{
  "n_layer": 9,
  "head_dim": 32,
  "norm": "layernorm",
  "positions": "learned",
  "bias": "all",
  "init_std_o": 0.0101,
  "optimizer": "soap_variant",
  "weight_decay": 0.053,
  "final_lr_fraction": 0.1,
  "doc_mask": false,
  "steps": 3843
}
Each number is 500 + 50 x the weight over its row's rms, rounded and kept within 0 to 999. Layers, rows and columns count from 0. Numbers have three digits each. The size before them is the row's rms in percent of the matrix's.

# down: layer 6 MLP down (transposed), 768x192, rms 0.16, rows 94-222, columns 48-95
# up: layer 6 MLP up, 768x192, rms 0.159, rows 95-222, columns 48-95
down94 087:500457570519509394562501520506520596532440487517442553496453539487519530467531534504510532463414442461490524604463465422489531376559479537542528
up95 093:472580530465430452393435464493485438523464500430447427522477599512438490573513524465519468519513485615501506508537588503464432427569477470490535
down95 098:469511527519598483438581418477461550538542525509413613479438457561471397430532438533480499410498522576433492535557558482472464435506440459573439
up96 110:497490481572445503470488493415434499524561465575483506519490466547455567500451472611417421481474542448460496494475527528513537536457516526482488
down96 104:499419497488507523455600511469369615581472474561533583567475485580447555483532512512462495437457491486524434584448504471481506506479483504515566
up97 092:547405490492494485417465550513497532543498503577496523440466478554482550490480552568426409425492497475550548502485529518497457573463471496527491
down97 086:457457575547505526520487514471485503496489574475486500512520473529403473557582473502518467564515514588475506441484610541556432629466503488486484
up98 097:404405477482454436485522567497570514497494484581511529468508541557473491609402496470503508480447521513491439585457453520450528471382531479399493
down98 103:477531393531537536416477565474528427466464492445502419438511552537484524537531525663486627543532525498477471502537577522473471434513490549541564
up99 100:622522430483504426494431451497505513496556433484552546507485431631499525462549511500519504473519531544558471457594539427505515424530427536542441
down99 096:515490422476535588512476503522532509557555505501454415517441560483528439395550537468437446487505573484432518467455511562502530469618451472467572
up100 097:496521506443476401449496483467448495540402516479527588504478517482484586470405435502456537506445592470429555472546540453508550476515512467526484
down100 087:484422536520466649534440444556513515557467514515424498582518384477458557458595522482488451492567536517509471507512528597482491478383452487565513
up101 097:527511511545515371446566484450526434556494405458522459537543527505492496552543506505562477603457527469509508530470475449510475560438420418606508
down101 097:520470497534518509521498517568478517465439488557569500636491485497508493548483549519494484558490533523542549449486609483488492534458589528474593
up102 099:446521504519517545508536504508506477498512499605504451423483589599472534443537467458309569519430478516493483542475483491512604544462464458461428
down102 092:516478463467451547551532564480526455490479548513542450538512563484520496461476397459563546544521476521443547521483576449573451569486478516533522
up103 099:483484446499506421419450505471443506474519616524445485560523449530485567552600598434527516482525464399480521515497396579457507566578540422545451
down103 098:561460587420506486522578454443468542483474433554519612540587468506539460504569467486604532511452548538490395401516439502449539419472565635473496
up104 098:441513498490519454480464431567526519519592561456511580487528495488459458487571461578507523552563542530594565501504508576436599589484477548521521
down104 093:564457527552568531404506495497472539514409557448478465483504530455455572496398497473525491573527485510418467542567572506509532564504514421450441
up105 104:463505472526523416567471531437577451524459539515529464518449457521534480575493573465459507614504454496543523474548474520459587629400431494514522
down105 118:487569486432448479549480415426397587486460463459576496446613546520550365476492471537415530568500573497422475453497458641490504464555511558502458
up106 107:435559381472512568455470535513566460384429514662577446470502449400594553433425501413496451428582509520449566412465427497457501509488529540494464
down106 102:558397429472400404575496508403544525559473472508384547503544491445443535508470495476431503444545502546450454540501498585504525511513494555423554
up107 098:443548480473402486545538512513501441571511422517543507498490551443510462546465438558503507379550505441554474544545566557405495492517443448551475
down107 103:473547510492465500462510582484507469532439417522516483469520570496455505465463499443564558567575476585508427519553487501503550512620535493461533
up108 097:449534508465534467463499470483506471524539541500523499502603479436575586402497469559491466504535478521516394545353439467510521556524644488601459
down108 092:514532462564367449524486464431496516475516511497586548481570407461484468551511450437451529547418512407539531552533532521526535580476488400547615
up109 097:562516490424425464448546562433574506535500507492483472349528580535577396515484476526547488526538465567527518623427485469585501474537520472489458
down109 095:522468480595479469541404441553433510433473480526515567491504542517507610569457534449419422488408446502530456517544474498486426600530510500570514
up110 113:468493516435526447408410593489523510507485440481510478535467387553470519563574491422471442522517445443548485518544497550502497581474595485422483
down110 103:516435416500433441533562551505483577514613424510362509474554473534468409543524529471452516496464476516536358561467548557515468502549490423417402
up111 080:434441571468504492504536540528408511474560539531450548387635467448443501488507471557555525523541443588413449471511498455503412506490538471512513
down111 090:483408495508580599478495421518483529464509583480523453415470523496525453535543458466488601530476434459390512496471459494471444463604531427457589
up112 084:461449529563562460512493583566557492551427478522423489450549599564503466550572512359375480533459477367489538485532517483429519524481524495526415
down112 090:433457421541427474502500453391585520465543516464479473469398495525505429423508519476472501500483545526509415435505496542401484416426457495591559
up113 096:528534364535488482429462558499500471556496403548605546479537448399526451526488438558477566467486588439500492452516482461464564367555488472412526
down113 106:492507533559512519507485533516500437529548459514503511602512515531471521434538504474480442533457484534523575489497447509526499522502511519460473
up114 093:387513490456550472467460504532533440530503571509490430395479526659489509423503500396532578450494458507498404556453620506448577447554481453484504
down114 097:462455553450459467550586454644533569514482533443490550520519483497473513538484464434543518473493548570407503503521449513540542585521494483416525
up115 105:554478454543441461513518518488529538483551499541453392485385538527480485508424628550563455494427487413576512517540415555437422524496524524375497
down115 098:482553500567432528379527444531438517418504436464472573539549474463521499580515399481532537528527538530583528444518532461459566518536521518486498
up116 097:577564467430475385495491461526537486371557409502534600463490531460512575506524553446509501507525460519557458477550583556486559584511481338422579
down116 093:522517488554482481394412507541425551493398446478448546554408522533494502511554517489515578389553627433479414494433525466539474548526477475452446
up117 107:485500434572483470521500394538514469477518389477451626500463488453542516612560503470522486482497543575590527588473458461433507461511502495502506
down117 114:476495604531472402507492512465460521484476550493492537556569607484518445452455451515448495573479533604549490547404490436449656411521501522553496
up118 097:518510521450535517486347482498394462499484483492475537494569533481508522449546475535485445470535514450384567475588560485415530523431511392423544
down118 096:477553446510486479508483519503491467489533473473541433580529514542589482479574457509630553513504462512418424495532520487575550478462504518524586
up119 099:511398521448400618495471483541415484515476517459491420558500580477479461421533466492529446415489505510576507517467541488456516477496488447451574
down119 108:483528496471491439474424479476511476440593549540496484517534447469445461509487488439493473610512487428544537454507645475455384463509531509442546
up120 106:607487535528531516480601456537517464482556516514519441438548578503513422465518478537472683505463515474477527392494495433482498467524542464503469
down120 099:472447513510427568556578563467454459499436420398496480480583484556459550472499521590515540535460430538519559452354482430534508554491502550507472
up121 092:544588520481481517470481523539426473539412535470574436396494395544580473444530482544501501499466466519422583586392443481592580428499504405538510
down121 086:486480548525569511488509422413444525551513538501487536532599632547498515565512543424511563601486475492539405556475471506495472524550537587427527
up122 113:495523428565546549420387531500437527406489514488554526487499497518456560469446370517441443514506497407478484444519519484508585524530542481484499
down122 117:537438371510566440529475501382534545549572513517522514444472474436449515542419499535442456477505485477638609503592461503502497471497483506511527
up123 105:530560515470455541478488651483541493436473504571474535551510538550554483486498494468492494537508554495468548520509519413523458598429579463477445
down123 092:500509491590427511553375513601453566553486488478483519490477573571519503470431458468514428514553586474465479520586433461517440536531478437534485
up124 100:495493469517463614461451477567463551494501511427500490566459520444490483528463526399482534418465511520503527480491508594546469518529590428555655
down124 110:507531509430440517441519564541495433487459552416534455508525554459577491548454574396520559519494468516490603531623513446539485531491493427409528
up125 105:489411457525483514552575494570551516529568471443470434485491493462465475507434438453536456536607503565510467456483495444458474419446415476447508
down125 096:490439512489524476427546626437555582575565386516503479494427547577444482467526459519538569504510507570429494534428534411523517499520494479537433
up126 095:508407500484503537525497582544460438506479519567514494601452584527455450514494489550417450393543509457508530505526514517545418625460475441558455
down126 099:534480558544492450521553446448450503553447514503463482473524502536510478496486539497505503525489561502498411491492476498525580573493511487443502
up127 108:486599445495528502417515537521582500509551484441522475445558529569485493450492489510484585517496646434488509490548449490445507485619523508605493
down127 101:523484432439512510447507447514481509469501458514541483497598449570467460528545523512473574554530555489510607453511520490538483644410566484580447
up128 112:555413527514578508509506486418520523493576495433534480396443485470502455626353558474508496547501523500532537532541510551447445535566550458520511
down128 107:451566504557555491536417419433437475446559566502527524502442515394539476447500446524584550491457562462479541495555543492479519560529557521611497
up129 112:571481494490348571419430569440425543508411526478487435544457479559505564467516474425505501553474517448449520519454453546464448475541594399507398
down129 105:511487494614502451435543530481438525558510464459436478559459486499487511528462577516517469511518528577501491570517522459528471463506440412531526
up130 096:501463503523451525562513447426363541626551493606458489536529555484529559453575436505447474538500525538482529537556489481435464572456462493492565
down130 102:565585438518497461423553494504484469549547543482471499502494539537529482501491563488516510507447468494508494501587512469533433409505450514563451
up131 101:519523561511437493528521559491393496442545476520483502524473487418564463474516562574473506513463428559528482529506522512467512463528630525518451
down131 102:529408464579523479582595559485430550477463450532494588445453553498513461477526458530574616406606542426455466454442385507557618540437462483472504
up132 095:526573496507583531495529569448558551533465462370459508490479455456426511469409533423560504548528516486476502494530480413586525501560504481559447
down132 093:428544528607421451485452489509458496501484524521529489479494542559533554451537427624544508467488518457500539590568517560437505589522550435524521
up133 100:594469450612493522508473450509469471466474510559470432404483510448419566630468480514494566487488491485529560431411563555489489437541504459506546
down133 095:506512546537435475500561560482522574472495529601494462518483511467556518530483577526666395455484444474488535483494567566473442496510534557541472
up134 105:510571457509548526497547456472571468457481491489440518474519550455521487483483398542443498466522631532420467543431443555560510461479526579487412
down134 100:456534520498490528541535476481517538452546519469494497488575471463471519562529537599389416539534450472352479439506482442554537496441525569443433
up135 107:460523531518563459462497468538565473575480534432555470492545543502512495487460476470522586470551613497493459397530515511574446475472460467512427
down135 104:438494532502483452461587574551439505570543471489413491531520418471488428509453391438483572491512499423528527449417379582528489498534588601490554
up136 100:517510507551481490526469520509485425592483525461424482406560546613459489500555408585543508449466597496549450573466466527421510507444559463459495
down136 107:501546535553469510514509570521527588499476477502632505473542553520555538495501564533515416561563532536455484477436468498506482449506493469454529
up137 105:490590564509525478444525504476507514538504387561406562565492525577496462578442424526497399608562438504498515490395456491439514588596464431496458
down137 097:558503396539478405489437477442394540465595435550481540471585432539489544468463468417495476471508531565477386525460437527487465505518494480549493
up138 096:468412493518418465549517514624402534515453517554568484645468523446511519470512449541453482540479544508520506506542588593488555538507476545534468
down138 098:433496513546436452529507504480518529495544590631499514524453458528571491481465426516372522460422531512590565544479562566471507617557487483460447
up139 095:513439547510523479411402427587458529552498414570457447531508528490526492503457498593480453533572445508493541455543457525508555518484480539491526
down139 092:562465424626351408494561473470445522470561485557517577494476503466487583492571488571473480454457523560493473483461479442473496513540490560506547
up140 100:425497509474545496491460430444494464425527598457511476608475511567435479434488544490474444492535546545531486521481466454491547564542527527505448
down140 086:550368503416623501428588446502418498459549480530511528433578458491475578490413509512535463551570452504548479560463509547434494608413503494513499
up141 097:497468515527584445453475546471472509536567515568535497532461457516524559479492450523503550493535491497524507553468548523549459509483474504458452
down141 094:539540417533463488506461444465530610481638491532434538522455437449477361534485452558489464515509496491543557469390556494571486458490565506500476
up142 093:500484442468486596502464490550554496459583473530533396501470489454546430554407475417484549544463563497426573518576478481503417431451350595484436
down142 102:485478467486381437434359423492525526542504525468490533436564482560428537440435473490433524549513565541456488471499461579480499526434505415578444
up143 097:436387427429441494480498591446626481438459557542506463475593556551487557463508511591442413545489507458500506447394476507496545588437501518505522
down143 093:574447496475474550570558478432456521486463466463424402481537495500555396547509537453527493503450576457492493485494495464592485512552566414542481
up144 094:523479478457486475546438457525567526439533518519556400532588486450557490544593529398520450425553537455514485486474558559518433518434462404520491
down144 099:497516513509504475443431456433374489431449466430514412496563584546455528475418480447450557531546499469532498496550500423504484477571486511505512
up145 089:505570516511516543595539531472477482507551412497524495488590519502513615548481524487493501462577497579471472583572559499448486537456469431492526
down145 084:447424483469478454463549479519486532484578521533516489470516485520518534547470472537459596353428540390490557532569428515435487544551596488431453
up146 093:591482565477524511554486624494454479498503468539488491492479631504439524543452477518531512572465557380556484600474514501462481500513428450458540
down146 088:512458539529531515482535507405435499394530489475538541565533466526536503440502517407519474509416464573531432585511457529480467575514560461526544
up147 100:627438421545488485558524541483476482513493675507607540457591477424443530527503503508420518561520544479537552460474466494492533412558504486511565
down147 108:447502532521487506504499476448597509515500538378473469527445505479510553538531464531531600492467435383514517486479542495509502653547561505479402
up148 090:496521455461497474474494585490521478575465565445543540551491491505471517445463495484563469545528537499499525423526471558469477476575501493469496
down148 086:518434596443552456467418465444521493483486344513495510586458476483432453479505463570453543492518647586460516502464579429550555512610500441505537
up149 109:512538537515472487413437451464476523458566451398509501429485403540545500440522496524490442536530468502430541525363518527513469480388570481569470
down149 098:482557497511518469512435554529543564528496486439468365442422457585493463473518518530533522619503473582481503540556496559579540501454488478491492
up150 094:556415451484566447533499526480485417390506589531500499568482552557497483507456543530502511495386527479554537489499434535512574447526429485547506
down150 100:409480594492455490457496430522445525448528533430491555582509516479524531510470499516621464458465462513465503467595541545569449548459548488437507
up151 099:543489554495543537552539444528520416539523551440520595520453496492420500482540470444494585467451380411491600554503546559459454465499455593476545
down151 095:532532548599486467454526479486446483453562484461448477541449485526493517436399543479483553430504460475424520540430467616549527532529552470513481
up152 097:546409472501498375514453507435505459501407430558540543559504452592503499469478522523470510495502517547571479567612473450462476537521474552425574
down152 094:518503505661495474508484577450454497429404538461460425474379613477491533454575619528482524527496492545424489560476519446567437616529462544506535
up153 095:444468457435478463412449477558561527562544539500529461507444386527498587637525490578492485487576515535533481415520428483529539528495592498477552
down153 105:586504511616533399478502496392525425441539502441526550526461566493572410565602440443484499509421520609448558569526542480586517517482560488474467
up154 092:551454559491471494550508478470480524464442505475578485511467539512520467464474481572553476540592530441400574586515527509452532457507579572603422
down154 090:512410418539514444396548379482493608512539444545539485460541504525532464486470460547536523549485564540536539617479544460409390542521521570562576
up155 104:489541406498411560442569493570523468521450509508496427523487466404534509443475600437586570603497499433530501495530478447442428534468563543565522
down155 107:462534502486511361435533402569549560514505376527475503470458584466441431532577546443524512466497430485514457479444480518504442555535528495459566
up156 099:511501457478441517483442515458518497570529529568431521436511471484495505450518490518535379477494443480501598409526500532490490491518522492488531
down156 092:447464505523568408444533523553479563596539443476505499503518504503392510413571568553510531486579456507505410484504469568536400574512457454497466
up157 110:462477525447422517523441469539518501576443446556456502452410417564410553552489428495464546573542485507472461475461456385486435560595493533519432
down157 112:545612450473444485568563551476499460489457523506483466513464446488522639654568429427534559515490614530441476518424484440514469559518457446527481
up158 101:500508536427446448480513479590508496494374500549530465456481546466494499463509545567558433525491499459461507510493630545495549541468552467509494
down158 105:506502432502468507590541484540550550544591488482572459465573443532446547374429439451500464475465594550440489504448518467465548506477497493506483
up159 098:437491493470477498520548533463473431620489492427449360489544548514570494557553490529541551512522509436498487496574503409561472535628537471425469
down159 103:495443596492476492481385493504418505460560487528532503460493478522550529512495571488472461492589612461494558517515465544501514586481486538506535
up160 101:432458532455460549523514499522429552503495511399484434449496496509513488523500474525516536591392612473481609497485472518496546517487510489512382
down160 091:503503458417495501517533414490440533416551519480536466417468511579534507518482491465524495506413430483512507396590424547473461483510507631495465
up161 107:511429527501480432438569568519541520487543421485542424453374527540574487538484478540573498487503538547537479413479545493491494467471501533552490
down161 110:460493550493563452564565501392498489540511626545575531498537473505463547527414576566504511491540463452561444544480448508458405534495528508481544
up162 095:424517490510540503481468469539515526449471449516536483447473493489501484426497488538545463549534468469485531530501477636539514504525393439414443
down162 091:527457443499542493456535534543463546544457441524522489504495509524517498453497523454532586512536581593536493503486481415502561461500528445608454
up163 096:415517529528499440432467434452579453555489630436595573516512543441565527514495586505582429486510490543516425523482603504534559555478513562451509
down163 102:401445551454584500565550471533558452496454521567491503533395553529455472522492371523356456484481466463561425498542488466420505415551468552413507
up164 095:502432526552385490442578476533434516538453459498419554535411526487580491525556451515505515439409548488550528567498503476464484525557507470553615
down164 103:533462597468560503490451523478454597504562484438540449552517542498458507546503521457467486440485507455478501564527464530514539647546535548462484
up165 098:532435436471574504504446431473543476518411592494451525413476521489580524335474434565500449517579501514464493592467562466423485478536529458564571
down165 100:477506509438580563486479502578521501517421551534506479530561408493565524563455452522535510518596556530524429516427453569627432556516563493430551
up166 094:505470478474448515538500484539394503504481507497532496544435570529452495401532395533458515542473505614563540548542531487514417487439451478524468
down166 096:423473554536479519458509554512513537456502490538526523505536496373493507588572470472468451554474479475524481433469439493484594508486550442459479
up167 089:485517505467458528446496448488536482419553482603460535488609491437566542563500438534517662539492529517458484394547511421558494486473540379524460
down167 095:533546422560546467458576535465486479464487473513537453479495489580499424529477515500452462509411547526495487552564502464431545495524506581451462
up168 104:550410494494477485553494559572530541453530514535401505425460603500448520479436490550500491539499514451469618454481453506460613473488509545460505
down168 106:535518523465477443575476517556463550556464461438509557526531471492545530485462450462539535566490439489526433606528456407538581538432513503516440
up169 091:488488495545425497557561411459617565475551586517495491546556482507475523440595549516522556472468453498470685508470516494444497409490514517418492
down169 077:422472466463567486483493559424474455533479429548522527634489465480460461433505505493460577480526518488581518531517495531565480410541563530465581
up170 095:610546596441522542505538550555500446431497539478568481516599557401522448476491367492546420504518560575549445462468477476558539497551526507506515
down170 094:514512498529419443495542483528541531462501552486468520414475413513585571451446508385443395479438511526571526503438394507519552475536477548517611
up171 102:494392523457574526508446517428520558525490551457585506535431453458486435494500530549522523488539534538476509549410482409464494501445520394577514
down171 099:505476450464573442584501504533529460505542497451529509536425517525507431475532482534473452527529516558497492515502461512392578500475466497547552
up172 101:535478490376496547558499559518579365507493436457490390446577488502412553505518397556492562494498559547510501551516462448514461416493463528509506
down172 097:484509509515530479458406451426536516497449528426475468498460466499537480468572559456563540636524460469514540414469452490480481469464552573538528
up173 098:483516507510502534459512569527493520503513571590538496439520452510589409505447581462454529513556438456511388472458510485452515491435514521491579
down173 095:575504430467481500442469627540386488487407441506464409542500598534536534525512538480451504481430516548446496435528474507384507480526500557471504
up174 091:557425465581577459641485423517482627542446377443441458490474532551501518504526517511567571589479510443493527497555517605489506599396494528457511
down174 096:558533580507507457547459477556508481551402522532450584459506516464456563594585485529569491507538457490529498494473469510567453456499499548515520
up175 108:473474453510477544535549520455565435533496549471540449556561426534531514521512560484415428421478488500534510504579381452522523440463537457499492
down175 107:520472505494472535516517370498475462565457573448524428455570482531539465476598468510486420448513476473578509531487516510483475480512450403478535
up176 099:523389512488460519534459497485400521519463535559437478486505546565375508523459451508477500424434569457463487473509503477540538548541471430479535
down176 094:500457490476525507514488492510377503534432414469458510490633504536537542428506500510546511466486550439521472527574433462548447611557456514550536
up177 099:509450473500385456555520564496582585479502504594448497491554529483495530528407399443503505465414578579496542525588573507493417492511462474561408
down177 098:470556512601483622452514494451480519479553516520474520558467521470482530445495564528607515463478479499637436581469598534437434561445449505466538
up178 098:451457538421426480565411448478495416539544538605481512522513577542502551543527440508469527437452491438565543498426488447442528407516408460558500
down178 101:523565448473529494515534524549428589494545474511536513365509458482543549461498502477462545460452521431498491498572550558424539516454593536430422
up179 100:424567552553453551493492475574536423613565494485399560460426476472542533560518567477541511489617468456463374534557518482530539518562499503558493
down179 102:522496445506499470472537567553444513481443499529544469449487526531460508453605527405559431546510459500506466502537540580585557495479455533608473
up180 112:583428586531456499439518551513465405452472529389525439517425514503551457554516476443530462553449503434480544528555530571441530477507486461396546
down180 113:499504427518454472502512583470457492493432541455508413500445540515537455431478479420576461501538454480479488588518455525455484567486448556462496
up181 107:537453427565486433460422512483513469402526562608568490548532549445532476497521409506478492500440515539489541471422483462528475528518413442432458
down181 103:494407604579544556556557464442545553494523478541456464519531622614490482525587484568486495489489475462468497463518551436538451557463548490431420
up182 099:473440500445434490545428379599529601519541411466541463497577581489588510550580446517534498475526468517438540548472464498437508473585514532429491
down182 101:575518461482496471493478528443487473527594537559626471494527615520498484526481584573447473474510387440596415541527522595537492487503495483530552
up183 088:489536499411515493461505527585474505474510523490446496537503555593384470448464440505473525494590513515526498579519462455482630570561555548629511
down183 089:445502488540449574474401479547536496467434512532442617514423512437454490452466507420466475470490418531486527525493423462556552513437558483538535
up184 091:501463425547417488487492548455555563549543527439507461541468581505516466520489423481487495569522423494460534454517565586471498518426507426409483
down184 094:489541588520536565496442497482527421437464532541502511562551462402556578545490480508474512520497473543503443479463446502427448458607491473533505
up185 099:536494465440430523524553585551580514559476533427437519527464465446517530496439418413476473528514500442532500513498547486506563416522466474665386
down185 097:436552467455367443551507572465414512457505445549516526542530526411540550510419498472544514488463488543500477538529437429563482475504425542491540
up186 099:539508518469488556447483516380500504417516500414509407422494597466473386515463586559504533516524545471568529455532535519576606432459515414572468
down186 099:513442512486543485565543545486508506395542463449555455493481510441518533613433582582548539464524464512491551493506588398460529456502530442517486
up187 096:478503547481518533501474581441598456506614613506454517485455494472512589491556447458614446513486546385451547554600491562456474512503541482424452
down187 091:540439431473516456548460498563472464477531486422453505503549554475546514468470605582513469524524499501465555444401527457464533436411437538481593
up188 102:644448531530489495511463427556476454465484489486481432494537485481506546552497567474527551492433571472393511422499490474508559517596461453570519
down188 104:444524438592447476532481563460488508507509562482491475506446548470453508540484516581492489546537496529470365421522463538502465537480443473549478
up189 103:466598435577472554546555516548495419481467505483507513511586463478462629472615462489463579398444463484452480565471478496476407553550391523557519
down189 108:517505544436511484493497554545533516561503479542509466477527555501549543451522358560484480469508525565537591470481509457547507445478379431574611
up190 093:549526501616444572519466560457490484478505538585532498587405428493585487439483479438484496399520548506453530474443487542442546472516551533499542
down190 105:519483462463553462587511491546508464502505467565508550521506476445427519511463434522533420418492491455486368400557434528439545462483479470578472
up191 087:601508576446397479512448491541562507476416457541522497466550464474387514443486469637428482486541625444472628479505506446490526484458489479465454
down191 097:572534545487452568515440532420481457459430446530538404429461600535514478464462527616518493524541496500492522490534500564566461515537524543457465
up192 103:507520472550482560442442506470551521528627413501544550477547476390474452507539443548480499495499495554516448418449437543529479527506582518628528
down192 107:504451475548518611463516592490374626547425502549537511552576550528540471546486469581442451528534566447468454585469549568454461526490465559462506
up193 111:524572492435554522433544484461451519488444470470507460558590596529630464496476428500480567563393474579517519416452492455485564456526471414507459
down193 110:540486458549438621465469495517468462523477455515511474523529536535528440493516484507520456456475469457506533445590436537471523553582401382542537
up194 117:616439480400479535507458554549525519516473577533428461537453553490625454452424476442533419546505496512541519534505509522407476573584481485456447
down194 103:495586512447519536489454572584565503518443491546490538465390495452526426497557434534481480478582483450600460414450469497456541427506492550529544
up195 096:644402480540506472451447578453468567447512436460573590484547490506509438479590578491429421506528535436491549501480417551498436595478508461472458
down195 100:523503617543500588487492469502514535420444458490485508400547522530479514468541494425475511529550454480482501445482525537424473467485505476482483
up196 102:444479560485412510506476521511551573595588504447506507521491424449482499472504523461423536440500404476487478470463466508508495444585528461538456
down196 098:469544443555494501452443499498520528419592479470527512384510491551533427410499476576493457431410585524600570495517567528549430533437480495520528
up197 095:571465573475517542565518519527571547481460472427500541380600452437436370469518501512544496499528548582559522527458534511453521564463583476535534
down197 100:344581540416478548486509473546486515389608568529535427536549518515470512486460573605468503513546490564506438532487510466438526600536400417511502
up198 103:486522485524526424442523600543486538596429442471427460492445445503575476441475456486567498542514392540533485502490444513522442481460564513540586
down198 113:499483507453481535497453522612466459478510492486533463586574467410456531415539476410446466465485537520429506460505415491482457522472570537501523
up199 087:517591357527500570463423486531544536524505513540600429446495616506542410459545474471427407458568459459507577491646485479535543468585451543556489
down199 096:472509613495423476496491419582459489506460663460555529450481458594481533481570447468475509516463439518431426503574596463469448541523458486527509
up200 093:525565526537455527491503512527478512633540463469596360474473498468555591558487557537524397528483518507477494531529457557476484566417503491482516
down200 097:530465451503519529564431444491578528442466423489465461480492502503622474563459392496511498526474533503474588532537531461485532556578473562565461
up201 103:505552514515491444518495501441465506600520474513574518459467575572587525460475499462541535471499505447473521509533520572558500499541546460510489
down201 107:431416545460485483460571511526543510491454513506487433435528532416466442446441440450481468606493559597495491528464522436421554508508522450455512
up202 098:466424478462508471536493505524487524523604509379545491504572567521566445529551469536617544531557506455518555467536499486508503451314493489471428
down202 100:457401497509590584391568530517467458460640403479495477506343486509504485511452473472501523481455517493447540446505506566531472489520448528557535
up203 104:470547413463495509471413486508428429491506545347553428502548477492574458484461412533638525597601562578462486497508522534517530541464496499505522
down203 103:489566532516462428568433465445451483503587542529488463478522468516462537422475559540493467531481517494496491502554483540485480425453493527553462
up204 101:423398520456454424569443594486523497478447561503506499558566487412476502516516509500514411518506490477496489496463590636489513507425465511545539
down204 100:462458475632575495488503474466532498493455502498478546508426562502499509437483520433515493544486528490459592507411537516477487471547521466555555
up205 088:446535502465608513493480567521471451546498561489358467542503512539459471511400500520549487561533539494534510470447520618498597486521530406491466
down205 089:568577467532485503549502569432538460371421455495549531449442496446431536452495556522374513533498379516464519497506422405463453496456461486450525
up206 101:497447599525469520496414502498406468455438509559522563449546571562451481496488482467514493462550504555449566441418505492506490542500453498497402
down206 101:522504509512538519469559386532495542475478508476528507518478455478463458512564428569571453503492516588535477515467448472530555516478447392481457
up207 088:514485538438517528431536483477455481413604488575537407512623442413426530547449481529450486446472505482421528520517490406466515536527626545553493
down207 092:522453512536554440448507494567550629529500495485492468433413469492572579524462495538504546537598672538419495435442409562473446515572461455590451
up208 100:473463487443459453479480542522528494501540486514457530459547486446441412489488477500469528464560523476444513491454507508444471539459522503519480
down208 107:391399601492427463567494566469508490504502541542596460523446513477522531471473458501598610520470520519562441480516586539475513509543488497559503
up209 103:535501415527596478499509502554423523565378474571415499485540546414495505514563483621419446509470499522468485484486514469465459577542467519507488
down209 097:502513461501487480524515486591521540488472514463517479498481544508505446526445384484461547480536622506451372524557577440499511616482497572461535
up210 106:536481420561481402447570545429519504473461540496527467387469510462486422572453492508439514521535575451560419456493579511455511464441610511445513
down210 096:498476511523530504442541574574377549533428525531548548474519509546541476516451482599474397551446485491551450374419613511530499447464504514532491
up211 114:436556421544446550508520505470509559490432492555522600485508587504524413386575492550470595470446601523471473439507479540533522519587506477580510
down211 110:620512499579565475435505522455442515541468444468440455598406453528477525583458531514441539519480473487524504550514420505577436506534473482490464
up212 105:514501565567465533463482530532543407412535529517425504551510436572472492541486392436489480521562522529543555358450446414387571456510566559511522
down212 105:505584572538552525580469438523566503415531449471490509533508514413493573430418483493499512497469480519495526535525499477465593533434544494458414
up213 095:475396569542590454492452565514542468447458517475608538514468442511541598500428453496525516447583482468489547387532484470432488569497492399500520
down213 101:490554478439519546548551519438493466485517541475537437368405527493498496550527447505489471540454479444481449455542508403463542432501525507530418
up214 102:482421479485548533446533397477468550585462516427541434412566380518504496592524467380494555513539586510512581544539510484442427562477512502573475
down214 092:487495515451495400461492414515518533463511470512429491518605546503497470439468512417531536444511539480511394499480510531528506468618476559489522
up215 091:511506410552618486543472442559494524484606487391495498481475574608527532570504549550555549533472541503491414522467370436453516493465433459504579
down215 085:477495487479520414532552527484428553564517539622503471503485517487473434496517449499437603505530528470424563532536609467470509531524526444479371
up216 096:523525443361412480505482501486460464523415513559492477438493537483458573488418415494604507523488516520480525379385568568511427538399452461502456
down216 099:420519525489481526394466450473593495447560532430454453495435394443412521529434446555533499504466406430519585438526442418567444462513558528558436
up217 100:606569556418481524502535568504561500481538524511512517438483517552506517454535437565611530587518444519489446430493526475437553450537532546523386
down217 095:531587464653531435551437486541469488601456483617463401516479491504471507522571515555398487477564582442530495518548521443511544464571557466442489
up218 108:600559480387560498409553486451471510568498487513515425511514513539540546430501524495542471460520428550499504500447556430579502480518497541566412
down218 092:548604507532492463451517367517465446427511516538615512436436465533480490436518542557559532483549511542496487493562555593498472421518496439504543
up219 102:556496487475402607454472433430477444563498536484489463412536465538583437491473497390416544495533546576464490536591484539551487536445505452577466
down219 099:536522469476467542492440518460441405556595547504529505413546438530395577526470454513542473496464491488543463468456469507436514534469547553536601
up220 097:531542424457462481562548507435454486616459491436492527527475393525415517447530564503520537412424572556478470481465412479531402556549518506449513
down220 105:504464523585619536498566488374493501557599479540509407468479492616528564481577499575493445397499483519532521563486500473510524453542489562508438
up221 105:463471478495465585447504483544390469439437469591510520551454449426500413451435410397495472590545446502555491505496489549510559491608604466493493
down221 103:545543472538522447399562558591456500429429478481499417496526532547524566442498529505475455548467523490536511467500413421579539429428423537460481
up222 112:481478501535489471585574615553440534582465508422567507419466504365469454541515430551511499498545470469456496554450515409476519498500419439455424
down222 092:427542540471486461499412485504505430521482473554517499475414564501473453569495482525455468462581493453569421481434476530531501602456520484506594